From a checkpoint of a small transformer trained on Wikipedia.
Architecture: RMSNorm before each block, learned positions, untied embeddings.
Each number is 128 + 24 x the weight over the matrix's rms, rounded and kept within 0 to 255. Layers, rows and columns count from 0.

# layer 3 attention output (transposed), 256x384, rms 0.107, rows 33-43, columns 0-63
[[ 70 133 144 102 169 137 115 115 101  87 149 157 148 140 110 179 136  99 132 121 108 116 128 127 126 146  97  59 133  97 106 147 150 149 111 138 196 147 151 148 101 120 112 150 148  89  95 114 126 109 108 111 109 137 167 152 140 156  88  96 169 142 113 109]
 [154 108 126 189 118 103  79 119  99 156 119 106 105  88 110 112 122 114 122 139 118 132  92 104 144 142 178 134  95 166 149  80 146 122 114 117 108 174 115 135 143 118 180 123 160 140 147 121 151 118 128 141 131 138 143 127 138 114  86 125 124 147 139  89]
 [147 130 135 155 175 127 119 122 117 134 161 103 119 152 167 142 121 138 168 100 133  79 121 106 122 112 129 131 110 112  79 158  54 125  87 132 104 170 157 157 131  70 169 138 146 169  65  85 104 107 130  93  99 125 152 146 123 133 132 189 165 123 115 107]
 [122  81 126 118 160 137 155 121 151 141 118 138 145 132 119  97 107  92 143 138 124 122 118 161 121 144 168 136 138 162 120 129 150  95 154  92 116 149  85 116 134  73  99 133 145 122 195 156 138 132 107 139 119 144 133 132 117 174 121 178 126 117 122 145]
 [122 137 135 143 156 124 114 145 107 132 173 136 152 111 118 156 132 143 114 158 150 134 158 147 153 132 119 136 165 111 151 172 138  93  68 139  94 101 121  92 106 150 139  96 104 146 116  99 107 125 130 160 113 144 132 125 129 143 130 138 130 152 145 140]
 [110 118 117 155 165 109 117 117 148 134  64  67 143 118 151  74 106 121 110 100  96 224 159 117 113 151  58  82 119 105 129 161 138  85 111 164 139 137 156 185 130 148  86  90 129 131 162  93 101 148 196  94 112 182 188 201 142 131 105 151 144 167  70 162]
 [111 111 112 147 113 118 152 134 151 165 147 200 166 155 138 148 203 119 121 137 107 106 164 152 160 110 188 105 149 151 104 115 153 129 114 117 174  97 138  76 186  79 143  87 118  74 161 113 161 156 108 132 172 101 103 158 135 160  90 129  80  90 176 124]
 [ 87 136 121 131 131 137 131 105 143  85 144 141 117  84 152 120 149 139 124 150 142 134 171 134 164 116 174 152 144 127 111 116  81 103 121 124 135 216 123 142 142  93 147 149 136 124 131 110 118  96 179 132 139 107  84 128 110 131 119  93 127 132 131 138]
 [158 154 129 144 138 154 112 153  81 159  83 103 102  97 167 104 139 146 128 121 137  99 108 142 102 142 133 125 182 158 115 104 174 114 153 106  60 131  96 145 110 116 106 125 143 121 126  91 128  95 107  77 143 132  90  92 161 177 125  57 134  96 175 114]
 [118 132 115 137  82 188 135  88 101 117 135 153 133  74 118 128 121 116 101 111 137 157 123 191 126 118 110 127 168 161 125 117  79 129 120  55 151 137 117 130 189 103 140 106 147 138 143  97 160 140 135 151 159 109 116 123 119 149 105 101 101 147 142  91]
 [149 126 158 154  75 129 134 121  87 146  83 145 153 126 125 126 108 127 103  84  93 195  78 128 123 184 139  89 115 118 182  92 131 110 137  83 108 113 123 144 103 132 111  86 147 155 117 111 125 167 143 104  77 113 171 120 114 132 154 126 111 142 184  51]]
# layer 3 attention value, 256x384, rms 0.0568, rows 34-43, columns 0-63
[[100 131 159  68 137 138 122 104 168 122 133 156 179 133 124 109 105 151 152  88 136 129 149 108 158  91  85 130 136 104 134 148  90 133 139 156 119 115 131 106 131 126 148  88 145 134 132 172 114 128 118 121 146 122 171 151 147 114 176  79 140  99 186 139]
 [125 147 130 107 125 133  88 136 146 110 100 120 145 121 115 144  95  65  97 194 153 110 123 110 181 156 138 139 119 111 147 123 127  97 156 108 111 129 148 170  92 135 113 100 111 135  91 123 153 118 145 150 127 145 134  91 152 128  60 147 141  91 178 112]
 [ 99 118  83 122 170 185 140 152 134  68 118 129 158 179 167 133  89 123 144 166 111 136 145 177 116 100 103 108 136 101 128 167 154 113 151 100 168 105 113 104 190 133 107 134 111 122  52 168 108 136 144  81 157 155 159 101 116 159  94  78 100 154 146 126]
 [168 167 110 106 151  97 157  94 107 128 100 153  98 105 230 109 163 147 118  85 154 103 140  58 166 110 144 120 135 157 113 137 136  91 147 102 147 112 119 148 110 145 149 150 132 119 109  89 148  69 141  96 178 166 143 140 142 171  85 157 136  69 106 137]
 [146 152 182 129  98 168  92 106 113  89 165  85 168 163 105 203  97 166 120 166  68  95  99 151 103 112 142 109 115 123 131 137 156 154 120 114 104 123 131  83 131 119 121 143 150 123 106 167 103 105  99 144 192 119 129 117 144 177 142 139 164 144 137 182]
 [153  79  99 141 164 106 156 135 142 164 123  87 106  63 110 140 104  93 167 100 143 103 104  98 118 152 150 109 126 182  99 128 139 105 163 146 135 140 104 162 131 126 105 125  99 173 140 158 160 127 171 132 123 136  87 145 124 118  99  75 149 130 128  92]
 [135 155 129 110  70 146 144 150 156 163 105 130 140 140 169 103 123  61 115 154 153 138 122 147 168  74 105  82 177 168 128 159 110 150 102  95 148 114 101  94 151 114 127 140 135 104 118 177 128 110  99 138 125 118 133 111 150 142 127 142 171 141  94 127]
 [ 94 131 147 135 183 178 175 100 119 124 175  91 114 164  96 159  89 137 137 147 105 158 112 133 153 147  93 206 133 115 137  85 170 134 164 128 161 106 113 109 136 135 131  97 135  98 166  99 111 157 115 152 138 126 120  93 159  95 101  61 127 163 130 146]
 [141 163 147  93 138 106 132 130 132  99 106 140 157 129 120 131 140  87 160 163 120 115 119 111 137 152 153 149 131 106 103 165 107 178 122 121 105 157 129 188 120 112 130 180 122 120 142 156 109 158 103 112 126 161  90 125 181 129 127 189 115 156 140 124]
 [126 112 128  87 103 149 152 138 108  95 183 130 107  96 170 118 171 169 107 141 117 147  93 161 124 116 117 143 119 112  70 128 149  91 136 169 133 167 147 155 121 110 121 118 131 143 108  86 154 108 148 153 153 178 136 161 111 120  95  97 148 147  97 122]]